config.toml
n_layer = 11
d_model = 128
n_head = 4
n_kv_head = 2
head_dim = 64
d_mlp = 256
vocab_size = 2469
activation = "swiglu"
norm = "rmsnorm"
norm_place = "pre"
norm_eps = 1e-06
positions = "rope"
rope_base = 10000.0
rope_fraction = 1.0
qk_norm = false
attn_scale = 0.125
bias = "qkv"
tie_embeddings = true
parallel_block = true
extras = ["capped logits"]
init = "uniform"
init_std_qkv = 0.0493
init_std_o = 0.0493
init_std_up = 0.0493
init_std_down = 0.0
optimizer = "cautious_adamw"
lr = 0.00228
lr_mult_up = 1.25
beta1 = 0.9
beta2 = 0.98
lr_head = 0.01
grad_clip = 2.0
warmup_steps = 251
schedule = "wsd"
decay_fraction = 1.0
decay_shape = "linear"
final_lr_fraction = 0.1
batch_tokens = 32768
seq_len = 1024
doc_mask = true
train_tokens = 111600000
steps = 3406
dataset = "wikipedia_en"
Each number is 128 + 24 x the weight over its row's rms, rounded and kept within 0 to 255. Layers, rows and columns count from 0. Numbers have three digits each. The size before them is the row's rms in percent of the matrix's.

# layer 4 MLP down (transposed), 256x128, rms 0.0724, rows 118-154, columns 0-127
109:140136151106104168131138118070123157068146106091148132111150118158153151129124135158084129138142168129131121114096180148150074132172115113118103097131141122082120152117107126126093144128076104127121189117135130114198110130122165128158111112079132139148143139118126102133111120113159104125143142166099165130144104139095148155131141136113131118146134122157122131166156133142104132152105
101:153135124157126146100137138122168109110108083117119060148130150130095147125158120115141143121127098140144137143175142125146121126113139102084101107181107137116115111108079133121170154135133143142174111134091107141098117115122093130127127154094139155167144126135118150166076145132178142113138113122109137105134114133122094156165073117156103098146135102159105103110117129164104077161144
100:150138102130128093184141125146110096131107120125116125126139131156147161121106171136118131091087116110126172135130139077139177142113130142114130163121151126133116094096094128120121122137162162137077095141126111119148104159150149155146141138134101077130131078083112130122101117107101134126107088142102134109133155143092123062098184133150121118121132116157094122127146091149156093133165
096:134165136131099141090084139139160150115133115129153128139109155132109126140111162130171121107103179144129154092122120136094108133089117085114109143144122146147135126108128119145108140126119117109138182093147108122203142133147130174158160099145121141148142129088127145146161160143103107110114194130067145180097117101130144147142124147100087136111100125107116104094135134145125147156143
112:121109176109103081116120153188105113095139136142126161129132150138152126078131132135104130091141130123121147128125121098110167159108111126184128126150143128172143124179125102141118141148104162152136115107147128137079148103110102142123143150134073134121114120161142143082137120150106098101105146124108147116170109140147101141159087106137191095155126111108126121126101160128166158115093
102:132159176131109146095113120130169149169168100102130103141130147172115117164160153136083141170135125164112144141107124124166109086128143141142082115075124089100153149129130157112117127128130119088108115138113183160151135121151147119105104135166083134161116149181146101117116114128103140131135146096102108122081158127087174149146134136112169112147108135121134136118134150148144131113129
101:147170133164130130132144131148138128153089125133120098149094133162149168140164135120163157120105139121113103129151135133107121107135114135101170136073148140096178148125097132118103180098149108112147141122122136151133098180103128099142102097125148100136135154129129162109166172125132117108127185142160104095113120138160113079116116125104136120136109144084167132134138083176107160121163
094:117104107108109145151118153164164128104108089130142167159100142136145157134116114128118111117177115187126109122096117116125096111133117163095122114117146110082107177105114142147101146197147150133181088158152131123105131124137137148155129126089085133120112082151155102145120141125159155109135135162124113118125112149158123075126116148121188106152168137123127106118151124141162128145141
103:140120143173114149177144130106140162104156130143118113102147132095133137151148167123110105160171086105121157131086172149181147120093105160084139139095127110120159108110122113147121162096124149141050160120128147118134124113102101114160101144144161117152121157139120146130123108141124126111149102140086109111126142118075123128121125101145143157107101126123170173115150141142159091144146
104:192127142104109146131133120088126136122120150111116163163130097093096093138121153158127148140108146138148103123163144144143166168115093149155161152144157137118143139146159149135098059107108126131149152126146106095113134109105151112117128157122151129160122134130113140147144104126125179181103181136102094110096150092131129125143148098066087118149138125119119109106158152123162127153146
096:126079125125100092107098124127146111097111167147110151106128119170143095167142121154143138177132145145145085140095111148109141195126160151129093130116106126134125147150132126096116097143123121152138148122110071118150104127040151128113095149139139132116151128069123108148131129115122112122158095114151110095099131109113167129116094109115122090114143134123098105122149130143169139119165
108:158153143124105083113127116137156107095133144078123134123120134090128152106140117141167137146146124118127131131118124092159156086174097109113130167093125184131130112145103134134136142124143117124114177146155117101153142087141086131123107137123132126137118127151146122124139138134080138206104131176153140132149148139134193111099108101146121095151171178136147163129157105139101095120117
100:121146125093138111104168111162101118133138124120122112109153141130134160130153116135162154113109136179131124109105116115140130140107110091149179152152136123161083135162141133104127137092159106165124109111132135124188121149116143105119163153125120148111127127140142090112161093139158133175149119133132121162144102106185140086140169145135076175147113100155098161122106171135123105106172
100:087152123112151115126118141060158116113117122142158111154158140165092129129135113118127098118147124149151084107107116117080164105122130164130118101186170144112094127126139128136115128117149098143144085066101110142115116116111118147128172109130143160103101123137113123144083137129124144071083129088115109106118161101108110160125145131124160112140168160097135126106128130085143131094151
102:122167144073102129094105086081099122105133088146125109129146123141095096151146130123125138173124141157121129122172144125110085139127089116103116130132107139120122150145166131152125105116150131176148154155135088149109123103120139151088112140139106121138134125098119168133121112134092149160171149146095112118087094082147124147093113147074130154091114074118108115107087127102132144121151
095:140150128147150110137133158092116079103163110142155153104087085085088116109125102123129083135133086134149127123098160118134151194078104171169130145114145127119101101122093156141141145150150143124163110123143075114126158135133118114155131101151118166110114124142132121167139160108150121143131146167140121077105081094120156150122122101152106134145135142121127159135120156157121149118101
103:136117107144117074074120107113135179144102150110155107108153137129125117141094140110140173156160122113173134153125069134102179133112120130142138120136160115129121135128135110138131140105091106113125110163107140085109136100143147143106079110145082124137109129122133105120136171100100120127183103125089085116110113159121147110076158139155100161150113126113095115115122117105144171116092
109:098110111162166138105111121159147077114173121127131136140166154130136094065168152147119117114124142142149181127098125156155162093118120107125126129152152098186127113160117117089112111110133089134148106123120123102163164121094071109137125137110052114114152111139155102130114119136142108130117134081136153130132133132159124104118158138106162125110152124113112124128095108105144097103138
099:162154156139123161147121141168180120128120168179124144123127137139153115129123111128141149139141117107163148136153113077122155101132125124156132136159160121161123073140141102150155120136152096104144123115107145151117133115101129109125134077145094145101094160079154102126097127125172125072137172130105157121098130143112155106134123157081102144100165139105157136121095081140132152144096
101:139125105118137114105173116104144100143110119124157122149119127161088148096118144132127108185158136102122120140125106156140072124110153113113120124115076083114139157129108125109118121141124112128112139155115162175151121132093139171085142110125158157162135085101167096111125101177146065139132091149105182111145108109154102116129106110134147101131120137142150155123116147187110120138120
095:119147103138130142103150130098114141135158176117171140156134105122117153120155116153099181141101143184120121131142112085142145122136102104122150105155128121134130170084134145133186107134155109153127150113119121135146120145120120149110105108124132052145163138104155124160131134071122164106121157136146082102143115126128158126146125182118131148098127119116103141122133133064142133180100
088:093150109158109190118111112141140079125101144169084128138152133101071126151131153169095097125150114116165105116108132166076112155115142136138122153120136145149114084115124111138160107134074137106120112152131114127116141170139155134153121140110136148148145156106091195110169141152153125117151107140122105090132171139156146095124122111130087116141153121132151154133134129156148125159137
098:112120115136141101116097123108087123122110164157115094112138125133118092125077129133096113137101115198121152127116107100095154095085103154088149142120131160121155134112113152157089145097121132115097099120165117159140134092125110094115129131145134136152106132155159128126103105144072067120095145083135098124077136117120149133166111143121078117103099121137107137092109099127138117127151
100:140164156135120054110101149089098142127101146149161163117133081124183148134132120115101110129149147132165112157119109130184112152126120106124160132152155160131130113131144111138102151086141125132093188089117128119139093108136147137147138142151123148159088144116148085140089116108149142147114103163135101132100096126118119126090152133135133110162097126184117133148119159117117166136147
108:122107153141138114147123136106123120175109131103168118123112108138171125125165146143132128145075132158133138107130134095124110104097188128129128161166131101146127147090160132147132145133139127111111142106140124158100115138143095174081088135151143127072149152083139172126171164176119093094158105116139098101095095081118122138097130117139170146124139138145170145140142113143140121122150
111:145104177106136142158132171152133175148140163100153107084152121105141108077146143142132120174102159130177165118135129171150129160128137130107101104118106133116147092102158153105133138151160132128144122150189127121126106116130113142113145129144147114150196130092129109138159162180139113138119107105148105139114094088134104108142102120145121142097097126165122123146162159099136141110134
092:103097136089109094120103141130137133136105136119118110139166148132179152116155152129132143202133070125116146161178108130151127087117090112110150138106171106112161132150132122081085111138068120132131124113140118078132174133108167129160115123105120119121110115141105131129134120152155142141107138126086086116108133145110098145132109130138101151100130121166094099102100127127155121117172
104:126118128088138115123187113084112107105074124122092113112064108073134101105123146099137165132152098149107116134111150152125145126138145104105132165154145119151100143137139155141129112145079118124152127127125149149114083189144115143189147126157160101116150104121106135151118129107129127108104093098133152105155169097147120122129116124174125108123155163129114115182130111119119157124134
106:114071113154139100098148089131142138144133101101117128115148157144086142146070133102155142152105114069107088085133140140119124118164147142108132140123123133130138139171160129098105126080093166080110134151102105154132120116106134101171145115125109164152135150159130116154128151124167121147091159124164175150117094132126131156104114141102151124111139097127129073132110127160136095130142
101:115134105124117104175112105130100100077079113137098113127123100114128134136166130179112132110137143102149098150100128131142164115139081116109125107150159103132077163117132072120147133110141090144124124115119176142133120052135140143143095118067151106116117094139106096117104118134094158138133128170146125120147154114102099142126128082117143138140126143129133128119173094097115115104105
101:140138126078174076109139124131113103146105133171131117151145136095126149140133117100147120129143126153110149159144178116122145093137149097098163147128103150118164123086154163133089119133135147144077139170163156126102111166149182122155136163145133150159138131120106140150153115097118139164128133123101142101061133131154111130132148081154138117134074144152153123156101121155138134123136
095:141183111169084151111133157130144094145147109124126109096113104178101151106137163113128106130166096116128146104113146127103156094162095131151141126060111150131128139166094106119158139156157140131134107113125164142160116164089126190119102103132129134184118136139088133121144128157152142104082111129150129107116134146148144093097086119118135128113120141106151117130141176147153120134132
106:159113114130123080137138108136124128149143174137120102127144159127129100130124105131161190136119155128113148125121137118067126134103132153158144130126154113109158110195152115147128092111100099139142141145153123163107105111166127110085143147130095106132123145147135131101141131136085116129140148096102089102115157173102111137117114101092152178141065131156144151123104184140101140096121
098:116141117107133141099158149102109128137106151107152085112127110094139129155129117094110115131114117133111138097117152132155131147135110131160155123106123090110088135138128103082123123159099124150140132157120102121098119146158127106129060072145124095105151105089089132116142155171061131129169126187104127118140122121119119132145148136105122122101079177100166138135177109123153154136096
099:155083144111146107148138135148118130141091133117108158151131131136120147138104163130118140143131126112085112132132115140099093141162149181167124168142145145175122121174160088072166131143149146110133126152156135132099100132151125139096106145153102158090125127083118098196142099128121118153141124143153139101122142082181151111147134108158164153088141124133137135120121082141145127106159
095:086163127106151159148132098152135138129115175079163107130130106158149161147130100113114129117085123131093159145165156148151132111144104144102130150149149167143156124136143138153136098133138150100094166137185124125143101134106089152087137102138153122150125119133084139140190125117101106084130086124131138163102145126166137131130154123128114135133110198111149132115117120129097162096144
096:150100119144110113150087141079100164144099132137150134163092129101100122152115118110131136120168133133121126138084119103113144144120112119144083101114103085137120132139153162156189105170132108118172150142145132120150144176177115125133120152115159115177172110118116157147132141090153151121105144147113081132112164132115150123142108140139148150139144176068094151120115138149110155134132
# layer 4 MLP gate, 256x128, rms 0.115, rows 119-154, columns 0-127
103:115141091102089123122175130147120192141103120127128098114161128116119143166131110099145157145122161107131164113100088096132139119094176154149134124126120115151131168159107125083078147128146098088121114105080145123105129135131157149108144114153104163139100100113105104096106140127134158130153100119120135150101093082143140115123130128106123104123128123142183087108141080157108109091119
099:049123135128171106157130130143159147147099147092139122146145111167173127104158104126118084112138140099102130143118139114143174174164180146114110122153162138160135098106122114120103156110130111128105123128126119149134151132105174136128143147135099123166125089130136136136139096099164169134122118156118161095119117107098128123163178152136122123148104140135157128133130099169189117115156
097:109144115121100121111146170160157171151164161134111101166132179161127133160142145154112112093114136093108129160144142138061096143110159116175095078168117118112142120134139137173101127129147127136099170120121129155097095130106092117091092128116114142111098097167129148121122123149132148110120095103122120127110127135149116172122101168126109149151099121132149099084145150117134123096117
118:155130135100132091116153155126151089146150126102131072133143178141117121095117101133172119095108131122101148156139108156096143154163142141105161125122137154128143113117102127137144102134110161111112129072179066102153109122137144095131151086136110124110110149125129155141148109095145113135089115157136142139164127175114171098118127152164135124163150119153128145131078087129155109129165
105:149151121122127133175093137132151083150082109082138143091115136163138132100139114112168139129173137115116123124134125118127104121102148072188086081126150111130120150152123126143119107135111149128102113159140146135148154147120120116104118125146094154130153124102155130158160144147115126110096121102104144142144069156135156146162156078106126114157146117107129141099148082164194125110130
102:102126115130123113089138144155122065136137118114099113090095112130073133135134119199156158064139105164118129119164117150163097101096192161138113111139131097110136130110086098150119114153114093133125068119125116087105134138109154123137125087109120139141149122169130152153149149124129112128104129150149150116131114109135116129149109143149150131161121141156142124143166101110097091131121
099:131137109092137112105091104136114109161136118127124142162171129132122112130100130129132127120102118107120156107106103153121127157149136144174181161122113147067124064124138161172101100140143148162141157111108139138101149147127135184151102140104103099139120152143117094156121135150145128086131099112101110129120096100109116115129105119130131073107114148190118141109121155154180147119085
099:150143153104086147184118128125144111138123101101161101135148148122151153123131103078139120167114105161129148112137107138086119143159130082159126119126127109123096109158122152136137079146125098145195132122145110103150123143147100127131111108157140105138141107130166079158138126143104139078152127086093137119124152112118115095135101141111096119116125140059130106110100088131153161086144
108:102141115127098121132105119143123152137118129102151128167114114169098144135139118121179142141185127102152145084104121139100108112137126115134151169094123121141180134181137101147143134144167103102125159152129150172153117131148121145136106129114103187128123101119144147128089127155127129166115154101083159128136078083114103105139138135103170083142155126167158089128105106157123106134144
110:143140152121108111100162115125128105111168138141124128168136131156105115098164129152134133109167094112163106151169108106100156156145123144148106079091145107140141143110137122143128150145090160113155095104164104125123135143089104122107173140094127113087102061133133101090145153109134165132134154132149142169161165155148197110101147091136131109116150119124110123110134125146159120147134
106:105145089115189170136125143144133125152132157088154126172134200168160107117114127162140109089132126143100119162173109128096152163123139110157116119110130172146132121130098136134121116144102127169129122136185085124141118145086132152172135090097136088132129121151161126131141144097120152100138109135134158138130157155106133113104148074159125123137163105115143152142105151147114143127132
099:096128110127132166121139151132108172185161123109112128109118079124148102103153163156119142112127132125150125081167126124156120060116098134163084145097119163154147087098127134175133141122103106111145114086126139073161156095098146149149134131159103136118082104145122132083148126128141121144125127149157093109129124131151153137125148131107158152128144149092103140140120087127135121170122
103:144138127131134128083145125137152170125109130089079120112156119101141138122114118180146165114106085112107164141121067167169127103128123159145162159122109139083121097078100106130175162102156176117111152136122156126124121128082115142117160139122145122140159139125131134088107153144127105163112154140168174129138078130137117100105144135136105126126110158097119147149092112141141116145136
098:127098124152163121151133104122163100113125138116112124121140136116119117121114152134141091055110110117120151083145137107160151147179127141113175131094135122143101141100105117108124154164102138121103091116125143140165146181156175162180144102115120116097122111113124130132141126143177165138083100151105125131146103181117138142149166127144134120164150138159141153131120101173123081129115
096:119120128126133098170135104144102130126153105102132122083113109171130153148123121144110125111130124135129114161156130173124140107148112107151111134116110166070166131126141155110085093119145111182097149116120091129149140139106083064072087130172077153145115130145122120124155103104120123095114143123088178148169133131131157143133141120114112120133113153126144136125077168132146138126160
104:078130124149116157093120139160121133102129066170146124119117123086131125135119151109118121130156147131151112118144116113104146115151096101119109176144115166076137141148158118131158067127137118111171120085114115149154156152100095155123188103145134110167126137106137116142132160121097125122116141119117118148133110126152151110124119150108147102087152123163177123145095152193088117117133
099:104114160164154134153136127138137101165150082113157149180101139123117134124125179151109111127116142115119157104099133191112124127131133129128124112156155170128131081132141149174113157161149157077155147121099115149155141107131126144118124095092122099161155133092105100161129146133127127146113141098114151113145092140123170104145156141148173165191116145135111139102120171155130124138121
105:101147125153146141128124152123139125125051095118122099147145174103151124137086084146166142107142110130109166159105114193107127118143119111151114142141101152107122080112108116151123152119142131113107123096117121105177133149095114121154129141156130117169127107138076151135113121094156124147141123131142143151136137108135147128136114137155100119119143115063186077131111133161114105178125
093:082098125129124097086166139117096158129087086122138125109150149134138135105140120145138106131173153130111140110111093107127116152124172079156109105102151136104115146110117151128145121108126101130171143104133124126156121131110148185142106098118146129100124141142138081088099132138148104137086129164097113169182119099105132115131093105084112114117127101200141099148115133112121138147165
103:105125128148160139148124155149173118129120084135132083100135163127095096104112130104158104075107090081117118108131110163111120113141140123109129115122108151125178068136107125098116133142143148125144130110150131165146117122150116097124123144108142147178104102142082149106101186142126143102090139116151163111184130105123104128126139092078156113149155153166161122160118140142120123126121
098:141127109117103155150129112165121137131117088088145152126133137122108117116144148145117136084163156170116149110158117173149098148160125120137162147154210141109138130167126157103116094145121113162119142160185078068100123128127128147106111145091091153137133145133145138127128122111172111148130137150129113191136130114135116098125157104119134153095135093137123114093129105117096110143156
091:077139134099116135142164119109128151165091141141111136124166133167176130172135135124131105099135128105092135087101113150126099122161114148134172105102152153119118126161133140138090179164095144155120112089134100122115133117190164119118148089101106120128137088124138103121156126108138166119109123146094106135105150119131164065123155106134159103139123101132167143125140122136125154101168
104:113139122176148131127187150106112089133140137171117116095116178117089139126142143147149146091116101146098173105113104140113092132128119130164136105078125134143150068091106130145135137167140146108152098132083111133152162168155147147145152130116096146098150105141109120122118144145130138094093120131133139120078126122105092165112116124169168141170112114123162096105123139139135148105144
098:129174099102180119130107110112153095116113142098123127130150111137180119082100135172155110094161126113120159127196156112123114103148105140128136096099123114151130138102115110120099138158145117148092120140143151133157151131074135185164159080133112161135137122179144156113135115113126157095113102149125164117134136154115150111145143140101116126131156114147122157138091102157120086125108
109:123136137155161114114165137114072127139092165117118110107153110132110163092098134125122147140142123122137156114130106133108118093140120164144138120122110085142127104156119133160142154116092146142115076167107101128142156143194113149140117088138075135109136118114154169138138169128121139121130143112134130171093161085143147104088182130108118128129172137095124145101088096136169142150152
093:119115139134117155125149123167117142177087119086103138163122127115169189126142111122136150098123130084152149157152143124085154125157115126187103085112126136111103121163126106136131080163134134119093154109137153158133149141103133129166106108117141142107114112162113119149120169108165098130127129148170122164131127084118134122185137098148163102119123113150102116108093096142163108112142
105:123161118129102175140091136126137084139130171156118100150113134168116189116164142109123055125154131139089168122109124155120103137123143128147148124169090132163134132097109117150139113157135167109119083139110146145136176105120177102086132119110122147092140136123131132091125133147120101126091103140112143099115105084125118123110113170091073126123159112130136155141119150135109142109131
097:109121100188120165111142114163162091144134137148089125142161100119153122118106100153121121080158115085120157154109090173171130128147173149141125122108147130125107114130134090144120120093137109072132104139124114114116126128180126117180169106123147127130082119129121143145134121129126142112132148119137165106136092130134096127118147136113091128189149144106166138150103082156170138121116
097:108141136125183112173092153133111147162110126160153122165129168156160166117102099126145107137141132112163137145187130117127157136142123104142125098121166115170131128104134135146160118171145118122138155108156131092151122136153159136171094132099123139109119126209120148130118148152122123127136124145128147132145128144143120106137132135132123165093191140075091156093081136148146113139112
098:131173104130117136129156134127152167134130137131135126111155133133151065097123143148137154153122129128107158085129132146174154144120124086112176139131113155104145147147092144140085139122165168122110096123112129171160162065107125157153142129115117112174118127100122118118116160150111170162118152121097121157129114160137131160112144154089157110164120117128161066099124096165134138139129
085:115113097112135122089148151139151118123114132112086102094146124114129132112143081102137109103075116141136159094141098118081120088118157150153170140166108114137134108088088155104151146103113138108150093151147145172162107163143166158096156097134134113136142094125139104114141115143131111136122153117144111081152136103152107114105113114093120096122147143119161117177092096155096130086126
095:136090155139089138130126115115158145132165143112150121112133107111099107095129149173132134085115106114112129092126133139099101109149144191146167135110129127107133128105111089107076154131126110130152122106129153115126148192111124130142113101087135082107138116151149164104104155105138155080106114159156157114108085138149131085103130172149130147125124136077114145115137153142163079132129
095:117151132137118104123134122130086083141135121093145116163128124169166164127157094127145120128150123138118161161116133146118132148098134137138140124145173091151165126139103146075127130146158134104097157107155095092098156130149131173134085129115097125163143148128118148170114139122135086144133166174159113162120158114113122117120162170183172125117125104177147132124094156105130105106152
106:083120132124181171098126124160117115109109112108102115116091120148098114147109116142160135125160131164120129148113069147132124099131127131108094094156184136119159139145120179142167085122126173162108099122133083141118123124133099133122188100122097133158098113143138120149158159159116084148110138137150127138154102180158149125116159114102139130114152153121125153123111077144136129122133
092:162122145143150140125084112143156094118113103128162131148141168160164153155111170135135123134134137147106130144165114126122116136136137131126113157125119189101125100160104121153163093161119147117123142164146094152125129125093107165142077112142101121128096128128125116126119120117124163124155161176113138135137147133116185107142111116157114157180107122113156113096058103159186100135134
106:094137107108107151121140123118120145078144155116114149100137155174114163142088105104129124143129118158101103119110110136162179136093138136154146120128159096154123137148072100131081147123154165099130150145120133085111134165175100128122122105081145180137121151163121135145115140173128139107109122156133113143115127108144102117121131179159133091119170156167144139127100132129098102139168
# layer 4 MLP up, 256x128, rms 0.105, rows 119-154, columns 0-127
096:135084087122128139120146085128132134188130157114161102142115131114109122129161109143118133092121102133137098099156125170117151090175136167159171124147108185118183090112111100181128141144096123165150109123135184122133099119138125108137086133110146132117103142130107144104115091101197111136157147149144145145123137119115128148112149105170122124109144105154142155134121140127137154133128
105:097132169158113157127154114160128094121132125151087114091126159102073121151110088155131154155138119179114124123131160178145136106118118090121131122084102134127107135121134100125174145124114161094139152179140187119099150129115104112127169140114170166132146106102126134137106122136119114096137134124140119161158143118131092165083106153131125098180139159115141118120121150120091143147110
097:105163144196136157125135128123090120121121103102144138136102108149126168140119108160090154089136097168117149116132081171148101107124101118183150194131119120159129136109121098134157127140128113142099157114164143118101139103140123132121165112130116098141133181130100112137140091138177118114122148157164124128143133159142093111101109136169141152118129172103100171129144145152104140125138
114:112133154114166117169108140132176126077126131126140172124138100113127112122084121132134121124128138149112116076135117118124108143133165102125136150146084148153117151129114051129127144116131126141124134199138116161145165139151090151128155143141138166140091136110090114134107129141085115135121109093147160125118129158128141132141143093130096153111173175096149139127169089176135164129113
097:152097138108111168144133114139126142184149120130143114087134161191121098178142148143166168115128152099096119126099149124133135082112121141195154117143138103072136135118118122116094115096148143122100104126118137158141101114105167136095116132142137068144098094126101115120100090111134150149102143130139101132105131131132102116182124133112105118129092114126081115100148108133141137098131
097:150139128132117100135124156109087111214124154123143128120136110156214112163157104107156134146116141170109101113128153164140143099138135124094145157110140135125158120136115088117109163128152116146128142109124115106158091136113123111140147152140134111096110134158149126142113088148132156133129142169107157142104101160130137114145124070147104119071133126102166142181137144134108132157141
101:112154127186117110120131163148102091135142115146119111093124143137187191101126133132091134121144118130135150192149165122143126091161102119076131135136128151103154109109148136104117096125161092135135135151153113138166096128126094118136121130150097135103111095145165104092128081125126147175155151114138156121118151123129135124098137114146131142142098073164104133136085116100133090110127
103:144163125148136141156120119140083129161122109126119151155136150140087172127110124142180114171146141138153113178161121145161129141097096094168144147081078103132131096133136156111146162114102137160108127134133111154143097119097171158107111151152131089109129100143115110156096123139145098101162151086164129137068140137122134153134105123149145111110141095094097124123126120155156161135115
097:128128144111117088125105127151134134119097123118159130113128125125156105162091117133132141145141108089101121108103152109135117163096164093128088139144153146160115149170145101121125157074122109112109141152142155132106129140133119136089117181131112146181154147101180141112122108142072148139088176093102142134177134106133162148145109139088154123145124163166177097130152110120141103122121
105:131154125107120155165135169129122162111092130170133096180143123097094132113164131118144109139111138140155149149168101075072149147130106142111152087109138111135117130132106176132083151079115120139164165125149138123155119151099144118080131086110125107085135111121123098130154152120116135078122123150124109183132143140142185132099161147125138099116096125123124149111114141139145124107134
105:126149133101151104116150155123160133131143155145153122133119117106075129109145111125142115153110105157099171116150140105095139149173141135146130131160108127157119093135089118161104154139150147101185114102128082185128115126137140185066127106144106148102092123110123127139117148136141123077139092089104141124108125102149146107119103101154142133178105130117127066160108127151127115109112
101:131148149129129141119117132146173152157097087122160162143133128150148080160119147129135143114116095114136137137128114155152112155124102097130180133171154176121152062137130125111132111105180152171137133162146130118142147124115114129117099165103136124149137096141167150129141115091111118153152165175121100143149123145139108067101136129135131121091115161073120133158097105133136151085122
110:136129127119132094113129125134112133128139116160086113097117196152140162125093127144176123113134140124098156148154166155120117113109121129136139130113130157120130108114143142089126125086147161079099123186150159127145159161140143123148104138121138107102126110142111117120109171110122138127133134127143192105156091160150094107079118123138171140137123076098117124103084120150163085092099
104:137124103145124085133138105124172117067115138091134136124135109082125115097104169125119122106141149123149150139139159121174143134142082111117116152095109124115139135076132180142160142158095136136096131126143112121122150156157177170169108092138090143119161099119112135125154077108133150185162119146118136111133102130144137146144150179150098128109132109118088173118127119126144118153132
106:105159172102109108151115125136099135106112121159124114109167128125130125146173147125118097123097165121124149122136109208120131126141116112060159112136132148094105128131102104103124117085180102181143152105109145081105144124155137115130120136157115090125101120172131134166157124135091123149119101114112105118121130138138117128083159107128096161111124153094182119132151137132162136153136
102:170142141154109122150125128124106055075183126122138144132122184111160131167116144113167097115145120104174081082111133081092132163100114162138177170153077110108155112164104113130111147145114102134137130143139140186140108142126123108121137102125133115132119158128142103137100151108157135098114125151124150150113133150131142116120088137122089125129123133114111128136156095137141145112128
107:120159138120121150126070085154120083087101088111147120113129123117124107147147191133135115071113150129147111126124124127116133127094115124057128099111117191151081127122135157092116108172161136121120137142101144144161109121124158136157150159122094129101119149117127155097110142145104163096121142146126130133110133132143089162110143097132176109145140144136121168145107104138143092130156
099:123075078130142119116146113107131136119134150147129126133115152118135154120112140154053129148151126103090156127132162152130130148111108180134158119147128124138106161140120132165099141158081061143136159111136124103147149177131111131104144114110160142118148171141115157104137113105131116131090095101114124075158145161114144109128131137142189087130114099140122137111128150107162111077111
099:091096178187125156110091112132145139140150128116112104140102150176110165117148119128140126098121060105099165138120102169169130117129140184125139130131102106151111125148122150099097119171127133096091116181137129108111130129125122130140143128134105165111109063108111142162127140125141128082158138123111134126104108164137136124095152138131147091173157120129162143100104124129143114108115
092:093128106138115166159119125140128109098153078134151099108111119114123108107129101160146116082117089150114141093128090126101139096153110126125099099152109128104180121088120135137140126156157147147154121089149146156172105126144113109094108131109125127160121134106128142138089155125149134146122173098142118105142139105094146168103135110137175102110166149146120120138136153125111196147061
091:107150155119170061117124123120110138155128150084124100121137125159151200141107124121138094157128120096128101127143126101101107092140092130131115113154105126134181081137131107080148119140129173120142155104137167155132123120147140149131110105162104147156124082143138114151155144162074139116123126083118134109129139095124116161136122136095178106153132135154123126118113152134147121107074
095:088133133120080131155133089127109112147081159112107094142177144158157136182121146167078123122138147116101089120104103121155128112154147129131131077140143160162120147103132124156109143168103131117077111092126100101105123135173142139091124087111121119126136124140149137098151101116145150160146157100087142159092157136117118118148121154156130144114120126080095119120141113111143140133170
106:117114090120171094128125125127094082126107122152101091128074110084122122137106115156152141124127117111121152105075119156072086123126102097134137141127150109121099094124141144136169141113087161112177128153161172124133132176103149149146123120162120107132129128141150145119107110136096083085132141093145128106130110156135095151155096128160157114135153107135111075092127108108111134142119
103:089101152113139136147153120153158136126125128080143126098142115113119067098102084120156146119138145161154108170125120127170154167137176114127119041122098149150134150129143095136127142090110131116091081153119146100128126106136096111114167135138140140112120123122141093108117133134076086145130134140131186117104115180155116163147125122143122127153150154145126103147133158128140119141120
117:118136150123103148114130164120149175129148117156135151065107124081121148148165110135132118163133113122128158082126122137126090125110147113107085151158096156115125126150145163102098116158164095131125122143150135105120161154119151109114164098163163108140154122130120095110148123156099063148143129163109111144146084115129131118190118153163123129082091128121134123119160113138086127096132
095:146142163155098125123121167127100154111167154196169102115117166133161129141140131140114131191097108168143124189151097136100136135102121114114152120144158155132122125138109116091095112149103095131139118138161150107140172138065092111112159113126139103132156113140126136115105139154133138099128135142149091152129145159147124094123106117133091122106141125152139147105117132111085124099180
105:101172119130066165116146121124148166109145131146113097161145093154147159149114144150085125126156151143166118076119138117175125110153109128167127109156124078124160148132127110145140130146121100142142180096109080126158146120123162127145156128159146127131094136095131112150116091135117084097103145137094171161114113095109105126102107120126105128094154084127117134120141141151105135144159
101:142170125130111086127120149145128161179107113128141120082121151112113153114125187131107112156074131131148093089162141125065128113087136120093128123170146114098132105125091142099139125146104104152123115088115139134129144137087128155126084135091116132135153150152113078111154185132140129110113116146108100154128157137115165141128094101097158124107126122112126103118141148125071109115128
096:158098167133131120160095129132111109154121162170156091114140121149138090151125093135087145103088147128139131156144112118132131120082136155121173137121161114107105169147110122112151125103164137091117139184102153100068147111141119152103118116118087130136122148153124117088134112140107113103077125103134143137125171141132139122082157128167123122173137142169104141120143153085119149162138
097:102091170134122135133144149142159158145113107096159137135095094091159082126128130149096114123147117164116158122117104136165159153128110118205158111146101131157151122110106138159092150147121137127148165074149134162136149139105086127156100145104118169144160182137173115135111127104111120158112128144126159150125143131137127155142141099116154161154116139073132113115141138145151158132145
086:113163174120126156131120161130129130171184098116130119169164122173151153125137174130126105116158137102136130164137143147152124102160101102157123094060162152149143162167098085085109133146128119167102132136100127140134117129114115151155110143071115147155097137111080134127129134129170137125130125154138120160114111181111159119113167147114112131115137124150124120152150140130152122151144
102:185106139145114101148136110116196152153125126134109154123161114158142134065138130141132147100119099092118080101113149144114136118088162109161135158143124182121150169132122101124103125086147120104147161133146179127118144097114112090130114119141166144141142119118146131155119149138089111081146124125128113112117095116105115152148100130114120099129140102078103162109125141122144083164150
098:148141141164137109072143104117109153143102106154151135152151105142151129084083133158095134136091102130130103168143116143147146152175158125123114149146134153135121134169134119127102113168109177107129106082164144115116137122089090098112122107124109093149059131130104110137165154112139110126113157108153159149134144122123134073136146120141122150118148141127140151124103128131188082159133
098:104128146154105118165103117132133151121093125145141118139133131111110129044119146101100074096130150086134150108137140130117117163118102056140138154091138166117125121130128091113137185125081137077154137126182151117126165161101115142112097147122119148107114117099127075122116094101124146119120145165147113106154143144096145146116097134134141139132150112117143125104140151101095147134129
088:169086161133094133136136149121121130167105119105143117118146102162123128090140111115132151145133134153117147105094108067162140100116113151139147097096139096091146105111148104111121136125080124152144067078138108146176085147143142163139151136155174116114145110167148098116124088129153101157170139157114110163137126115130118150103151126123121088116125084143118156141105124121163145146124
098:114114084149108129141162080105133162139144131156131175145133114162138165172087112109114126159154155120119075156126108137164149107145148140126124125101165092194128131089111102116114175132125105165146151097119150094133129166139123158107135099098143134170126111149142145166144125137126139114102134170143085124136165097104159108113093152158117115138132140146124142127116162140092128151142